Weights of a small GPT-style language model, trained from scratch on English Wikipedia: LayerNorm after each block, an embedding shortcut.
Each number is 500 + 25 x the weight over its row's rms, rounded and kept within 0 to 999. Layers, rows and columns count from 0. Numbers have three digits each. The size before them is the row's rms in percent of the matrix's.

# layer 4 MLP up, 1280x320, rms 0.106, rows 85-257, columns 80-159
106:456469476490521494510496492499476472544524512485517552501527515510522454525510485468499484452499555479527474525503471524460502491534499471469442502531510523523500509483513516515529494523535488499522504489462483440510489500485484499524499492
094:515499492469469494537474506492480494443463486530497469511515479490533513501483555504518532493485462496494508510545475509507447492514490552480521490482492514505500519524509528498497517558498484494497526455461524494500503479505518517449527501
107:498497525494506478526482498518528477457459506522511522515531510501512492515508521490503517487541517482469540494514500519482539484542454498498526495477515524542526456495537476521511502543464513491533494483520537477508514504453541497471496469
109:518499465499523489453489508501495462502491496505493535526523501471483493494492492530514482511527506498487547543485487467499505471498478487541486478547492533565445463462510531520439489484492468459489459503464511534463515543489506474503518517
109:487502491479530510509518458452487497519514519483498492529482507513503471461473496514528525514504506518474543515484531542480496533461480512483544505497501471495522476525471523480455528479509493520447468534519539473532442490502535515529470500
088:531516519461558516510519521491480520491519520465488537532484528492482512518479528493526492499490503454464546487427461500467515550495466494487487488502485526562538485510483511490538551470489518549552432513500526491529533473481501449557490497
106:488504452493502508512516560456477480461548493514512482494483503527479463503538532488508480493494481487462483469516515477476457499464513496508513483525514501551500522453528469462491511483497522509525472518466524541488546497498496516554520447
090:547520462522492514501503561552502511513488519522504488503502503511515454489519531508531519480480503458519472511506513540521486518521524457525522458506500525483467524487503511484510487520504478485517454518492519507494496546491537467457480523
084:470498444507490494531479520525539468475503520531522496463512507483507503494525524522506441509455534535518483482463490548506521532508522525504515483468485513530492529524497516514488526550475477489504446488499543479480530497489517493470552486
120:518508501535475505468507503516513536491527492528513509508496510457458551488494489514499449509543484509471506452486495495503537490508529508471532479458531475534499457477495474517503490501478497527486526511489502456518495494476501518501491508
117:516467498519532540484541468472545520483501493519495478511461506509527488472507457518466511503552475515485500499496527555483501495483514468467507516477525483503503523477489482502516471508458465475490508499525477507501512508506484472497502529
099:472528514495500489467496481534503499514494449447461463498511488471508494464498514509486518544538503500500500448516520433522462557490527508510484509517474495509488458516514481532464497490502465518503496508464515502488548472471444486504495521
102:506467470475522486511469483501498450466505530506502465545513521476525509511462468542511500481529496505435494472487458514510510481484483470511481486516467516492493529508532546515541496466519530492453476515494540512425503494520533512496493511
071:536490484496488495524504531541499477530529461503490476471481489485484526493479499488519479496474503503516548497483492475520492533475472551549496536494443491522510528517462542495500511493510518494482499512506469466507494497518497514494549499
086:458514475534473511468468472482489526476523490498479489458514516464507493489482510489442514504490490495499493481533457516480477518516497533461559472517492478479430482453444496505522506507509512492501556510522481463525487439489521499510479493
111:499459492518528508492446460484476535457507483486505472513489494515489487486498572480511513486530517488504486474515493488437509447494490512486515485505449530508560536488497559464470470511485443543527506536508486549482517472463497522532497528
106:508523498502528506495514518513490503509468520480511505509546558499492490448502515457564534496493503513479503488486500500507508497474523483519481513533495520523506503532480463466478554498493474522472483485509507537488500484492496488521512487
094:492505483489477511505545545509495526522467493512517484504543538479490449495529496494520476558515510469486518497525519482514479468522520505493516534504557529529448487467515488524469467515521535547525556525540485487520485484459474515476425500
098:488489493510487559496516469475486499461516491484501521506493548503475496488512485499456436494502492567522495498479515524473469477492526468490513465504478496509490497515481470471488475533508492479486556514471528514488506508539528507502490468
083:500484502468453502523501505510509491495498501476479533490507465494504521537469471515482519513502510485516502491484533517470434442449469511521539552528538478487520524479491515488506515518480550556513454486488450560473496478521507494501522488
088:473487518471499550490487519493505490473486461516533527514526492535523530468477519506518526562485515530519458512486492463476502515529505511480526507524460521480512488499502431466461544478483505525522502588488455509516494480509505435544505483
104:517484504489497431539491525545501516512502462480514458504476479501522485504471508489509507450528468499526470488490524502500503466493489494518534473519462487548476487481513529515440530506485465476487484510527536509539515491482511483498515420
110:505490514530484526535487515508494475483486513529526493478479536524495489483471523476529485470483495516530495524484509507531522480489495509455424454505543536495467491507480507509480516501439517472493534481475489489498503451546538509499506470
100:509481482515474470523478470532494484517498497524493513504486463496499541513478536495481537506526430551516472536497498467534532493505525492460585467481514522467501474536544494525522499537510501466469463512472464517487513525517488462492528536
098:488507452475548492514505485499505517503505493477489499486536497515465520518522480487469553500530505566519481496500473491484509495482499524490528511495495528519459491515474529446458532497522508471544496514523508453459447493460492516452489525
098:540491511491469491488493486443537499496509567501504458517521503538532483505472513500538516494461516518556506464509492496475525477486487489479479520473473496485550551474517551469493461507507531477504534518486492500495496503498466512513475496
110:484472518492495481519495475513535465523534500543491504525470460471489446460529470520505504526541523496483495499509488469471477515453470461503535504488485534517496522457544473467484471436492519529534506517484481497498475517444517507488520492
030:499537502504460500485511511518546509535494500502469502502533540523522539516479491537528495461493505465505496510503475511492512517489498500520539427504519531467449454505444484510502496480504523479481476501496546490492458521498530532496504523
101:465491523485525480536480492536490445502512507501469473496483528470494507499474517490524509442439534507489527505518541502491549470501530456461507514520483553481512476496481497515451491470525458497492505505437498543480530516554542462488454476
083:470507469509493553489504523481540485486551436495579533522479476500485507507546512489495474481514499506484480461552525507499475496498513476443515503473497526480506456489516492514454496499475499495491457481521491520504497536515549485501501532
106:510522516479517478508481501503488491523473516471519495508514516493526476466530487486502501519489516502494523459542516486540521560489498475489507503475540513504473502488470494505492539546509508486510503486550513500484457530504519455507534546
087:432500513510497512498487455498525509446530474476471485470495472492462476516507470480522517496487500491511527530477490490504548508482511485464463505472500498498534524490525499458486456519494543483507483482532497484515515502509496535483532497
101:501475496493479489510480480495525519457489483546501513488479489483468483480484487489531496549524531476451471515478524526494534517500487480502501486467481524519515498481497502499505489482480526504527497472499509487500488490484497499528495556
018:532500559495480477535504507508524494513452534523462500500475497471520486494514485490486531517481540515505493521505473510515474522528445523470435535519487485458484440467485502513458468519497454504504526466539491515503502475520508492482478513
134:478540522539527523496483524500508489505528499465490458533467507509504499511505486505507539491528475460505466469463507461500488509474489477509481475462531528495512491532472504521491535487533496492485480501473466487552461518465458503526502491
096:452482512521511535487500525507516474481486473514505482485508502437526506521482482473505472548489507480488483519497515523494516485493461510532477505506516503508452549532475459490537482560549495513556476488503481476484442521477502443475491487
108:457469539491451479509454520461527455496502470529468478505513482555497497534488475536538510497517510489495503466492493478523534486495498481466523491468457444535501477469458462474516509511433526507513487470466473522478468492535519488506507471
010:523455481541501488488510495502540479504520533450478477487501502509507537497474469466465522482514480537520443517524525524519451494501545505495453481497538515501543521529502525491525499466532494457477497490489497520496528531506505512458479506
086:491501496521474463486507515528495504547531484479464476522482513521535463512493478474480470460475483474539487517474478480524485511504543491505512484532455543483482458519471514460503512490509470518487503469470502488495542472479460515463486529
106:481483486481475498499529481464522518454501549494523495458533520517473506459490476537492474475473493474487479494467509515501491484515481474516491464447531484481522512527504526487528511510485479521516503495509500527479479494490517529472540515
095:463550488489526514499472514516504493471518518547514497549481495474511531501479481528488489523515501497486475496480506517549517462518477486523493496551506504487473530548499495487532475534495501524481510486542478476514499528496454472484470501
120:483498507514526499477519511481487451531471501473511474504513485519494581529503493492501519511463510491565510512512493470457477449499490502471470500473476512447521522531521503493494494514508469511525532431508502527532494554450511522505497522
102:484547496457476487534489509478493512511519505480552461492483510492499487489546543520488504493500524516490495469488490477504518511495510584532506521502470500559492462498509475511473450526493476508490475489504555494517469490503474489537501486
106:521498479533482492484530501524477472472511553508489484497449497508463488493463498545489495527508485451541502516544480513501487513480442508483535480498491509497518511478506552513499491528498504499544469463450514534474483451518516489493511543
107:502493481492489465514487534483521494455524509484481473494500482508537486518536498514522466524507508511539554523501513499516556466481481499538504531490498499502548527500519513504524532513484561482472465544485484508504498556526511467498515503
112:464480488487496540497509532505488503485521506479517516523519485460481478466490489523446526491504479493487484503489518461495443543502481463485533527511440511483484494519501528438474496530509491534509512490502503496500501533509520500517487559
109:514502497497463520478526507485462497517528485481528549501542471504522500492542548486497515529566500521484473527513488489490515519489451480538527482490515478486493511510514513482528484512475497476527509528509504489469439502518505452529473534
106:492509513496528510469527522513494536530494529498522509530502517503514541544508467521492488495490491538482536489505512494540569490546563524489529516554482516520539539494464497536479504497503492510486493489539539502528537466522479506506491478
094:503480503508469509472500535499511455494520551506532464485476462461451523488494528495480503464467461469527515498456466481492526482524536523553472466514479496488509514476486463507500499470488488539487516486563500511527499532452500486496515514
104:518524468504505509524532516484491491522480511492513534461513467520497483472446513536463475512489526450511514491510519470478508495519474480511512549485494506512499519560555498565526472503518479532516532507472518524506501516495476464452501539
114:490462496455486511520476493502548493523471525499535491494484498501551486466477488523548501493498519482503490505520479470514508474541478477455522482528527481441492508541450460544471487508498450463493477487467515550487486507461466498504464518
095:476484516486495508485510526480469476476507509540504475500532509444476493552504501476543505492520521486514480523519532426476517540487490545530506506516470503476476521502501521501499547535504509506529483502492431493486508481497452487508496449
092:514481439495479497538567498520481538507454525480505477487477523516522460491492546535546509526483486494509492487476553496490508499493451556535502470476492479504517498518504461502507484520490533481485507500516504476500551552483492496515511484
088:479499485516528515466503464511510535520504468490504536482415498496479504490504500468497583497502496458495525566510503500454507495495499495504524504548487470471478471510429498503491467475516515487460514491508479536509478537472517536498543477
111:505505535504508481507493511570509481478496492537526483471482484516489462475555482486538514506527488509517491452487486510508527531513491568523533459506465481518539423490536516505506482469526515499542468482491534496515510513469466497480542479
097:542512484530510482510545499522506517499478521515494436481454489495487498470517505488496509506495495494519517519527479533484510493495493479491530545537524539485462536498493492553455467537489482554508453497505496516496486504524476483490543523
097:533468485535448533520486532540527547506458487513493505466428493492527551519500529510517523528543471523501539513480487472530508434518517522467495487511502488536512470488539525469518497451546526522460513517524487453488493499486500532493471498
094:549481519505538526486547516543522498475485504524504511499496462506492465501510533477468498535550529506445519518532470526504502492496458554502482548500553482551520485495490480470520517482484493497525543489530459473514501491514536537457470478
112:505541520518493496522521494492488468528469526481504535517494431547507439521486497490507445488544488516463526478524530490497472493493461490552507472509460547521484528489506487516417546472481528509507498484498502501512543491505539508504486499
110:544536532508488521506500502515510499487509460516479516429529457541532442489517560546556521468542520456496486458515516529486487505480458569514508500500489476506555523531549479503510506515472505500457483475477517507488484489537518491473502541
117:472496534466468563509505506491462503496472533504494488512454511535550521526497466478490475529521509478491538534466461586504514491491509516448537481529512518515512471494523515454538513495478494498466512479506522506498484549504501537491532533
092:505506469474500489480499514503456508503529508513497534517499534520479517489521480499508475495525537506453528512520480482462528456531517533521469467468492500493507492508546488440502505519440520535503475483457497497492536473518441491437499446
098:517499457483474504476497497499507470483474515449488514536497498524459478486530507552565498502462509505515490504501481516519545512468497518506501457537527522509503499532517495521466501483499495486572489509495556517474500531503543479502494521
107:487465508474524531470498520459542499503460511488470509477498563532522504499535497443540519457491501546542508460516517501525528532512500533536495517494525479465519503484489523482499473534535493491508518534450494509462490466485498529479456518
098:481507466496523483490517550479499507496515475480531534494475505467493513512514501518524524478531527474532507508504487512434494498508488550476512463523491497551508500519489478508496464529482538511452468530498493533525505478492518518501509472
113:498468496448481513508491552517475505517545496473448531457538477496523559485517506535499532502497534503535496505562500489483487493536521458497530477492507511490463471497496507519492526469503517535505495498537493526485498505469542501508494474
104:501543508518485532484460461513539497505530513461520531539467499504510519532485496474509492525507507541487464499524521503512493479475489478491507490529489512480453503489501486504506518489505497473480514472475504485450515532503515519472509501
103:486503486488471478504489478532488480479490482475443439444506548508484454546497483484508466479525502516491510513492549503508477550507480455518529502498520485495455505508488525497515500501458503493501477513496494489506474497524504487478526486
123:512471492478523501517519506517513500442494510504537540475467493507488493527496446485488550527493478483528487507530475499517497532529523525499457507535495480507501491463483464482537447471499496508467510465521509503519499499531516496534530513
081:446493492522524499494502465507497521501509497530510487496464538497494530506469502509499469519478501526508507543482488510464493490469488515518516504524516500499465515479428504490460516546484513539503525505531515511442515494514512533527478497
124:543513545495479524479546515531506448476518505511493535516489512463460463465484513466514494495511510543524525533503499485535531495487480498542472489524483491492548535490478476477496509491498489504562491450489500518505509509499478507524547440
101:458489474516458471537569452522469495506481477523526525501480510476500472493476468490479526468523513511527507498515484496470510474501497488527518502494497474514499519496491539515493517500515494488481448504491460518520472477461494558491485504
107:518493554490488484469481530516526516479483482503507521497489474487493504454500463499528474467495525510551529447498519505482500537454498467491468497541515543493491469521539524493495493515505514511515459480488491522526430491520482529478494459
105:502507489501492566501524519507533474468535509458477504557467482508511509462533482501528540543519479538537516502500502505485481531523479526459483536497436459513492531514481462480521530471467535479475476515487524480477465488497503470511503473
105:502474529496497508496513469486562459509552485452471557438537490494488475540481538509501496482538542482508443479470515544493502487528483501471528518523522523479502505478472486482444478555530483486470535536508513486519500547507538552504510494
086:489484475511521497474499466518499496459529490447526511487470539538516531480530507468488550528547529499489470488515465489497479518472540487516489520510503488508491569494498515522516538496487491495492521527483486532465479457525545514480550519
095:535528515490504478537497509522489505510515476515509494459545513525486511505489463465521494464523499507501548512484462481481494464557513462453423510502489507525481480501485494527492517498490509464481492522487487532469481463546513458510501492
087:505466508487487462464515510515498491494517546549495502526489509538498519541512519492520504522479502495440474500526466535498509533490491514444483496525526508502495549490509495535491462529501518506502501544498510488490500508434514481446519566
107:427501465549517499514529521477528510535501477503440494521413507462493465521514513454488489513511526565461542534526489499514514478536479480472483478525480519440540487437477494527525475501512523489495452481477523495491478507549506522522526514
109:483465517466492523478486522517443524490517512453519533467498504520518464529493530453497518472533525550497493535455533507505512491553481486558510491486480527538492476527492482533465523518503509548475536484482508505423501512451449525475479504
107:525487464488504524488468502516510545483513514499496503478498509519512481522496526492464481493503494493484480533482496521504534452522458486490521472487494510500493504553436500518514527500511483507510495479525493496504501503511474475453498485
088:507480505439521507511550500465533487441511480495507506493524541468530498516508505497474496508509508512498504517463513501496487537463510498506512505553478480532501506422495519484514505502523495507505453532484494522498510470497521491491495513
093:498529497484521490522496486481501490529493525438500506485477480506486490474506464473491488550516504496505443478538490492459499472476468499513535504497535543473516483496524536494467503472537555483510491522470475528492532500518498481522531513
110:465495490525519488437540490484463507480492525494510499493536506516484536480459490456537486484467487480482490497498475472517517540557457523467502495484477498510506509494492499499533508495477524531526495504501491530511471508538468517495530461
093:524460513473542477513490478514485511481479488500487471502507549517485506500475542494537516522523474497470504502494485518523497500493477498505491513521533484535495501527501510534536494493431469522506527497474512504467490443464513530517504528
101:487479517494482460465522514506490490511463533527489519524512455513511525521545497477509500459501520503515462477493517474485489473499498453454514521493475524526489505459502447463495525524440542527472527535538479472479506499511500533475495486
104:487479496498504531458516503469490491511515467491494469497491528534544471498521480500489536476495496486463513504473513493479485536507479527522515467473501538480503485486512469511475513493521479497471510506500505487485500524535457477466519452
099:480512487493523526487493538449529526493486530541472483495512501564469496511495480518471486498494518542491548498504529501489503490495479500510520494506519504492549485492538475497513522487500518470482470531499492509491479485507528489531468484
109:487511527501526532509497529509487465505499513557471485533454513540521488484493439544508478491498497478481483560503484523487537496522521517510492527519480487522506437519470484492509492483476484480476511512510499507536498479499452501536490499
108:480507497504509480513527490513501531523489493476524494557476510478504426479531518503483448517450529511491525474507450515494520500485464514544503521475471516473532499465480482492459476538525504487504502466503429493504517490522493510479482477
100:462506520518522510478512487521527523496487502502528517455539541496519505515506517492508498450511502493461530469505531500471523526470461517506474508536534522498518522510525512518492559473463532506460514476444532497525536527502545516500488495
098:506499465499558561507553534493487496553469483501523495518484478515469513496478520519435473510449521476488506529505544543467487523483530495527474490532534479478505495533466514502493518527475457507508471519501495521454469502494559520473509510
097:508524492493510503508529540490442482483498497538468514518480477498493481497497467469537512501506471448480492521534530520459540488503473463477491523511446500456534505525497481557536511526540486470492477450482513465471476514486487526463497486
107:477505502491491480491488462475482491487507512482497476478495494481528494432475466500542478517481500515489513512516531529499466482513480484525472469512525502533488491506512485507515499475475465457521500492490459513453569491514523490512482516
112:477522528469520543467501534487527481543501497487496536498550501467481451516504478481541523523479544467515479554507544497485528474539477480497521483502461529486491523512511533516487471535455515471544469451471507544530508480524537492494521467
091:513554516486548497492435501511468503525498491511490467461514495535507503510485527516574504467504483470455535471524526498505481461521518515428529514460502522492464509512449477507507486499513501452512534477531488497496464472532477520567540529
117:570508492510517512495516439543485518492511516504470506529482474507490499516510508554550494484489518503496494525514491478518491496501439470510532496515486483522537501505480491494478520507471525517479559489471499495487493488490444449493486486
104:524513537495469467507496529520484493478522515506512474477418509502519465519499487502511526566473516478506506483503466482473509481503502466517498478481534494516567503510495480497525517504531497522523489475457500456518501514543514498538452468
094:488489468484479501509502480471536550476480488485498544466465521525505482507477539510520508530511506467503494475500500490520516497532480453514485473448508496481481471520495484479497538506475527498529510513522507530506518498528500518517534487
095:532560477482478464516517457481486502481503485511516544536476502513512492485491517477450455532551511468454574514540469471489505507473461476479501494488479475495508477474544490526489475472528475489486505498495535524513463468490482550506470464
093:526498514503531484482480524467493481466522531501528487443517494506505509455511521486508508504480493547516483497527513486480515532453511494510501522519502491501504502511527468514484492518488494499525479498483493492529484539520460457502504499
098:481497515459476453529514476479524513492509564518477524452528474466525489488495519491485553513509514481490479520473511493491510540494478533524531473515543449473491514528498505502515525512517511517498529500477517508508492522467491506498461488
095:543537495512545512493502508448516520500501512504493494492486510504519445536537487483444474514538469501458503475504467517551461511508485503500493500509467491530492531503555476472486479472514507482519520496522530503527524514533500489479491476
112:515495534501506457495521478482486522507514468520485522476481488531490517441484471497525526504480489512511535492488516458536487469539490459507483516491491493510506493487507513488503485507472496554469435534508501465457503503431544453524488458
111:488485511463517490475495528549470504501497432496501521436536534457520447536480488476497513487549524513454515466490506493478484529511499516499529490526532505540474501495513518555489521480530530527478497495483521463506509518508488521518510480
085:468493497553473496509493509502511502480502501502473516479528522483488505471501509496515518510496471487483528522511434495571485462512539467498486489493497506532476480482455460540521491479481506482478522514529467458556451505458486485536450478
113:507510531542512492519498518490507522485532512542471520450474509500535499492470504446531499488549500482489500496527465490530462527470522507562508470517474522499486512529524490495459483511469495530474521476471525498501525485504507489509504489
093:514518455471486501512478508493518472479473547467539464466490474491462512488476511494541490487542477478496484527519461495485542458559458540500546530506465506452452510543474465502471460501529426498509488484500454501488483522502455499488498466
113:487494499494504538456485510508514509478494497498492479494449465497525528500533496511537489495518464503468527509547527485487530496522493528503534516546529479499475464457431457529498542501489521557503511490493531481475511478491511492487484467
070:512511495472457494505479469514465494535502533482528463482498492497532510531496508523493491475476549511475446476490484479490488502478501488508492436456518510546495477496487503467470536474482531492493510498525491485487479481501498528495512508
093:512464504466469493482483458476513506489472500531458470499469517485500491489533435505533465503488495500478489486450480471489556490489518487488528489504467461491500499519469448530481463445483481492514476511525492506495490515505508499527503457
092:513490516504496500490490542459505521502539486547540516493472531496457487489500473511483451488475501496475549505498525498546475479497557482479518519472482529554501507515490477474506454490518495495456478528515498488516511500538548497487494523
082:509494496431474521501521452499498525496508490508514511499486510494536510469514502532546460484518506498481517493481483452510507480489464496462477516493549566497484474511470530563513507488482493459565467504501487524476532500508502492456470560
101:499501514488507517467537566521492495457526516542537489483457445516517502490487512524467526541490477529496473471467441543505500524483530465471504483482515520485494497506512468508529523490495492513466503531484533501502517488468506468494505521
105:516540456519508494488530522492489529518507503499507521500497488515477474469499485499494528459517481480527499543467519471480480507501476471501471479503488490495506516505476516524482473541492479516481515474479521476479489499513518537505538458
099:511508527485536509469543483496518478475516526544477531491497518509512454490496535476503516534505502517457526522513501461471517444502458471455507500492497483515528513505503535490490439499522467514503525480492471535466443453534482520494458515
117:466481540539491564477493489521515485492531530517526441497522511508483512492505472552520482498516504472516493489495509535489550497531514506502464516523476536477510489497524507523544529437496468558489515529542497483501470511506502508489478516
073:460488479512513514513455540480491514501526517502541505506532500503509516475476509512506479452488511454563487487535484509521498473526479515508477475509482541500479533503504494491490544466432521530487490488461501487513534494501496491502521504
111:479500499493535515520473476459496522450563492514510520504488487467508516481520554503523488502534463448531494445471475505462498505514513550519508505473474507503471493546501483474486547497520478533542479491507506516486514462491514521522494506
096:528515464502475493482500482520492502520466521539530491515468494458474521531495487479528526497488489521487472534535499488481514473518503513528460497484472505482452460482486541502485502496494497483507496505496521523497475523483489530517503565
102:552499500481521471511475491536493496488475514500482482503493500507475542508470528493465477507468501472547534481513482505489519498530499471558533519502533509564493481482453478559486477471503501497512497509515528480476542522522484535511525498
103:451506486535509474469526493512508512476507511461509531520494477503506516470504458521479530519498507493504508533502545510508521519492486459527535471501522511501495500550509518514528526504468529516516493514523494502529516520508502478505449486
088:472515447482512458462532497488448509522482490530494496519488543452515466543513524542498507518527497440478533494523505509518503495548516489462489484534493503497475477494535501493459521486549478534518492499505531483493510476512498490513467491
026:443518487531535506506464494488443449459524505516469490461474515491483539491485479495485510478469499482478466483487501496523518490515478509489488499484516483490479489496484537473468450498486542480466483567541525471495482578484526490536521497
095:509554510468514501485456544494526504497506474550499514443475490485465486505505496492484516520512489490525478446518486542510499494512479522500501516505560511537486514488520524490484553482489492508505485514492463528482499471513472538452535453
101:480522498499503527478531472455453515506513526518515479522501509502513534481502483512500481489457513458533530460491524517507485483490457472558519505491510515516470497495488476474473489577511520511479461496533506516486498467472516528499479486
111:534493464539487561487513510496497480548508480494495524518503534488511518488495494492537500514511499461515478520519509503484428454525519512537515489468484496502455520475469455501515520496505512505451487483457486479499495511538480514458449456
106:466467519500475477497493549464507473480469514510516523471489487486511473493477502504518481433521492432501515511480480510518531476515488510437541530523533512521507498488506458474551491466521500518487533485495477509505479469540474501470510529
094:492507485515533509468448488447519521461474510520507499473506533522528525491511535504489529502498521550500461485481525516502471488467496503520483488512494480471465482532517503487499463478528517517496499517474469470501485526485460523505492499
117:528518502512474454445480494481499503485453529506493545529464490486469483516493473490496449519449519481496460516483507497454472468470508510493516544491491492483484528478524500472544496516524488504447555485500478499496482507562495517542468486
104:462540463516577494534484452542499514493505488480466487469482512522513540509518453489497449503489513542456491445478496485518512547513459487500496528419503498493499532490534500454506480537531543482455501509498475549535482557520531499489469509
114:477519523493510537480502556492498523502552494501506513471461505488529469484467499512480540501517487515500442517509528526468505506480528438501498506548506489479493458526508479471524507515511519496481511506525485487496548509540546516518464504
110:480529512528474568452485518532518504501487515497469528501517502481471488484460526462454522505535471489522477465489534516437497497504488496523512521488511530495501491491506475488496486481478516470529535537528509486523495510482504502492478500
081:504490532465525518498579480452540491486499485494485519495523398505512464523454535478451511504494506462519517463493514506520467491478441484478457554494530543514527454503519477465519522533484503474470517498481496493496507511518498498503482460
102:529474485516488493521491539470493467478498473529533477487455521441516514515504524487489498530474476508450543477458489506458494483480521488538546505482525503495508479539466483497465471477516510540503485475473507526503452508475523479503450507
093:497542496493460508511453478511512497534447498489480490474493499472549471537496524534503468475501503506459519489554489515523485511515515466538501536546491487464493481473492551452499465547473535479548486530518458502452493529514536556497521535
075:459516444524520509483529497511487486514503531484498485482466475557498493493531505457468460478463452474515479481508526466488477455491495524558550457517502448490553517495467499472479497482483482484479474529498518485466510479479564511503503512
097:466439460503516516519517535537476491532476493469478501519481472529575489536469498470508462500506500473500435473537509475492475509511455513517496485465510502500518513491476491516495504471471526506508499540448502519459532519472501552489500484
103:462518421521496528502490514468513517520503521513555503477534503559509459486500479498524502519486464475492544492486518504513533455463506561516503521487525503523470480525564539506499510508520437508495500523470487475484537471512494494562495459
114:526466470519521506502504482455461522454533533516476538475497506504437534462487532548491460507500516485497484542500464493474480478489514466499475483463499486527511505507521527494499475484491531502487470509497456475502536531492487498500495524
003:495472509531514513463529472530486482532470495482479508522470544529505465465479493505509526463492488486492466543482509493494510511523543487537534512534478528502513513526546507495501509428508505511494489496476508494494473483529462457501447503
112:470536499446521513522535514516479525536523461562504511494502497530509493535447486534476487541480537487526475506522512499508466515473501511491493474510533477503506483479516449496455504530496508544468485517469528566467534518503484532459506514
111:504495488488523487475492530461477494486522461497491555506486539495535482472521426491525503475536514527518514459531524480483526497528506539519518491505487523553482543497504482511556485429478508508491495475507459518438492500487514483510529472
108:509439512495518495496483543535498514507517514474485489475500495510491488531453505545505519489512529527484476504472452496486502526500523487489514474494498561509525509515465459515504518492518522508536527488534478508468534522526490505516514504
110:528494475499496513521485545545489510540497483504564491468519529532514497508493489465530486491484510533482459502536497514467518529508489500549529499475496503511518516495501458485512521553543482504474541493537476548508477512523528492506494532
101:536480497510478490489540496491495427518519504514463516483460506536501499512511492483529506457520513510518492534523498488472506465503493491463489485565512470505487488480473492522485498575516518464501517530523488490460477458496492507491523492
082:522511543524466542489526525511510494460450494494551518521486472554510513440488479506517508496485507454485480551510514534517532529510476465514488465500513493492520460494476534465474508472505482452460482463481498450477510519500512547479498533
109:526479502544474474459489498491506511506494510495524510473520471490464525528475530512501468491515491468501498454454491531503505499494507511479507539506482503483539463473590485485507523481510493492513468477555472491469445515518505489526510515
105:514501469464450462505508530487512550486525458511484530497497457514520499529515471510513506487484491498540537537499514474474483503534518523518443540485488445487520488540450467461532526469522542498481535505484517519500488527502515477514486516
099:466515502484511532496513524501504515487535488510511543508494519510458503458541486492513519502546522534531482492501481480490506493475502527461491472478548512489499505487483529461519512485539496495512525497505488512479488509502491469475510504
096:537504489524470490530522495451495545495516502490459501475473478536500506493511448484473508468489504510476481437461506452470488479477498485522516516528456514496497524482489516518476483455506483509510494470518500509512546477497469483478517546
114:507518494511507514502518462484475531483527510483525533510516480515489520477487486463476538491496472469524468492507490515510507501502514522519504523467453509492491515500494496472512465494486468486453547459482515513507503494495516519501495556
096:556505533491477531475500541497487469504495495489534497488477490474503480517471505485468486455487471506446492444506503482520489487443513515518477511511484553497540507508514527549533448481471472426481550499485517472477477515471480522521521501
098:517499466484476505529431488508514542495492523526492528472494504508476449508470507452485484501505538500487478435482497461517474528484501513495478484480504528487503494467507470469473465489487487536512477521482503526457485501510511499475482483
102:473480509475529490458469495438518532469541484560493489524498494495460532480486501500509475488497494477446507494495504471527535500501488496499524522480506514499528532502445446496526503486521467513506482525530580526493534546465517503493508492
102:455505484501501477478484493474516537499524524516509478473437545501532511517526479552537511472581542474484539461493540521512498512527535499515510531510503517507485531463512517494508471476503515492488526458483519485482475502516533467511468535
081:477539497495545505445527501459550489481508518475479512517520491451505487484523515509530501508517489483500496503499549513474539517464481462529522504494482483555503474499489505520484517505464523499423466502506479472483498485496466541542465480
109:553514487526487497519559488517501523539483499516498471513481475487467485519472534534488505500503508454490500511534452488514500558541482509482497499449528482527461540481522523533509480460487519491525512500490517458511463476512543517486510492
098:501536523472510563504563495475526481467517470498473450499539521506518457513468481504531498498525471501489533481528519530493513523448504498512509518452474524473483467491502537510508492483507509515478511486483466529491457485513500503480482485
112:541488508521519477471483472447532520489484511475471547490462503505498455535508531505498511546485474482495544478493516492482482496475484500478451469484518508504495459524533505499492501457496495523496522524517497524480500534470485528472469504
109:474510509500450484519504512517481502515505484515472512491504530519491472522517522499494478478468473532536534513478501510519496475490494503529460481487492515525481517480522519521504513490552510495525498471535500475508499499495515519509514517
082:488515513525450495534473488496512514490503497495518516490506457536497495533533476519508504516509504506538542521512507473493464467536484504529488546454499443493527499484509506489519510527511507489483506567536495495477443471509493512488487492
104:543479527510515545524506482516529508516486462500503555495493516464505475516490501455531507451482497466515556477510513526513555501520502502493502506512497504523525455483502494528513503510503534524504514476520488500483483530489513469487488470
130:565545480503524504461513475515534475507496541462495508493484491534466492496468507514572527470478483421504491497482488494466535532522474522440482504525518447514485495462547501481487473501496524492505472483474495527499519471510466521511488500
108:457494492522471522502479486541468493487554485480526490449476519504502562483542466530501506490490534475505503533556481511480483514504511475492500517534497482493480507506480463495505458485513495505539490530503493507501524458499444491521490540
095:518513477493493491510532491512478529545518508462490516560517476463499507496474517539536484466529510528483503458515458483458528522495524469516513494569466489491488477468482511520512503512515447500477532456553546543451471480533534481519483495
095:516464503465594483497514490481506514532550474485477477515506477498494472516454459494536488470507531547497521493505520527499523483466527501464543505520488495530502520492534451473498519475502527480526514479497480519502516453488518512527509481
102:498455502513481499508475479476492523520462527491487448502485535495517543494465511507540507528512456484501508494544504483468465494511523492517496492489464496467512476530454511495484498525481521488505475490496467542532464499489527527501491480
087:510530545516485516482499563499490490509489525504489473499532543503498499486520479487468515504536509542534474493484486452501479514457512510471461545496532517500484501482514488474507494544502455493497484521504461469470480466469530479533410497
125:532487508501506483494523484470482520527524494483487489515488506522541490520501491463485559508510495464541490548487513475533475496519518523498494519541506494548479528520495508480474461501489554540511530507511502475527502466466500477493499485
066:541522522489489489541515465497474500510487454517480501472509529522460499517496506445541483485484507504481470505490552505488517518505499485429488492472469494489499457455473497464502537483479497526545478522469500545500494469506494520494517486
125:529461494506500509484547510515547458512498496502480521515521515492498499476538502493515469488520488490523551491491494483487525523493459476525471498491518506497455494520429512513500492526546477465525494483470498493515521532462498515516475526
094:507472495505503527485527498484502479559483494514486472502535501491503548500496455506452526466498443502464470531505524537494524546441513497500539510519495498492468500504485455463457532507525515503497481515477488526493497516445469498499518529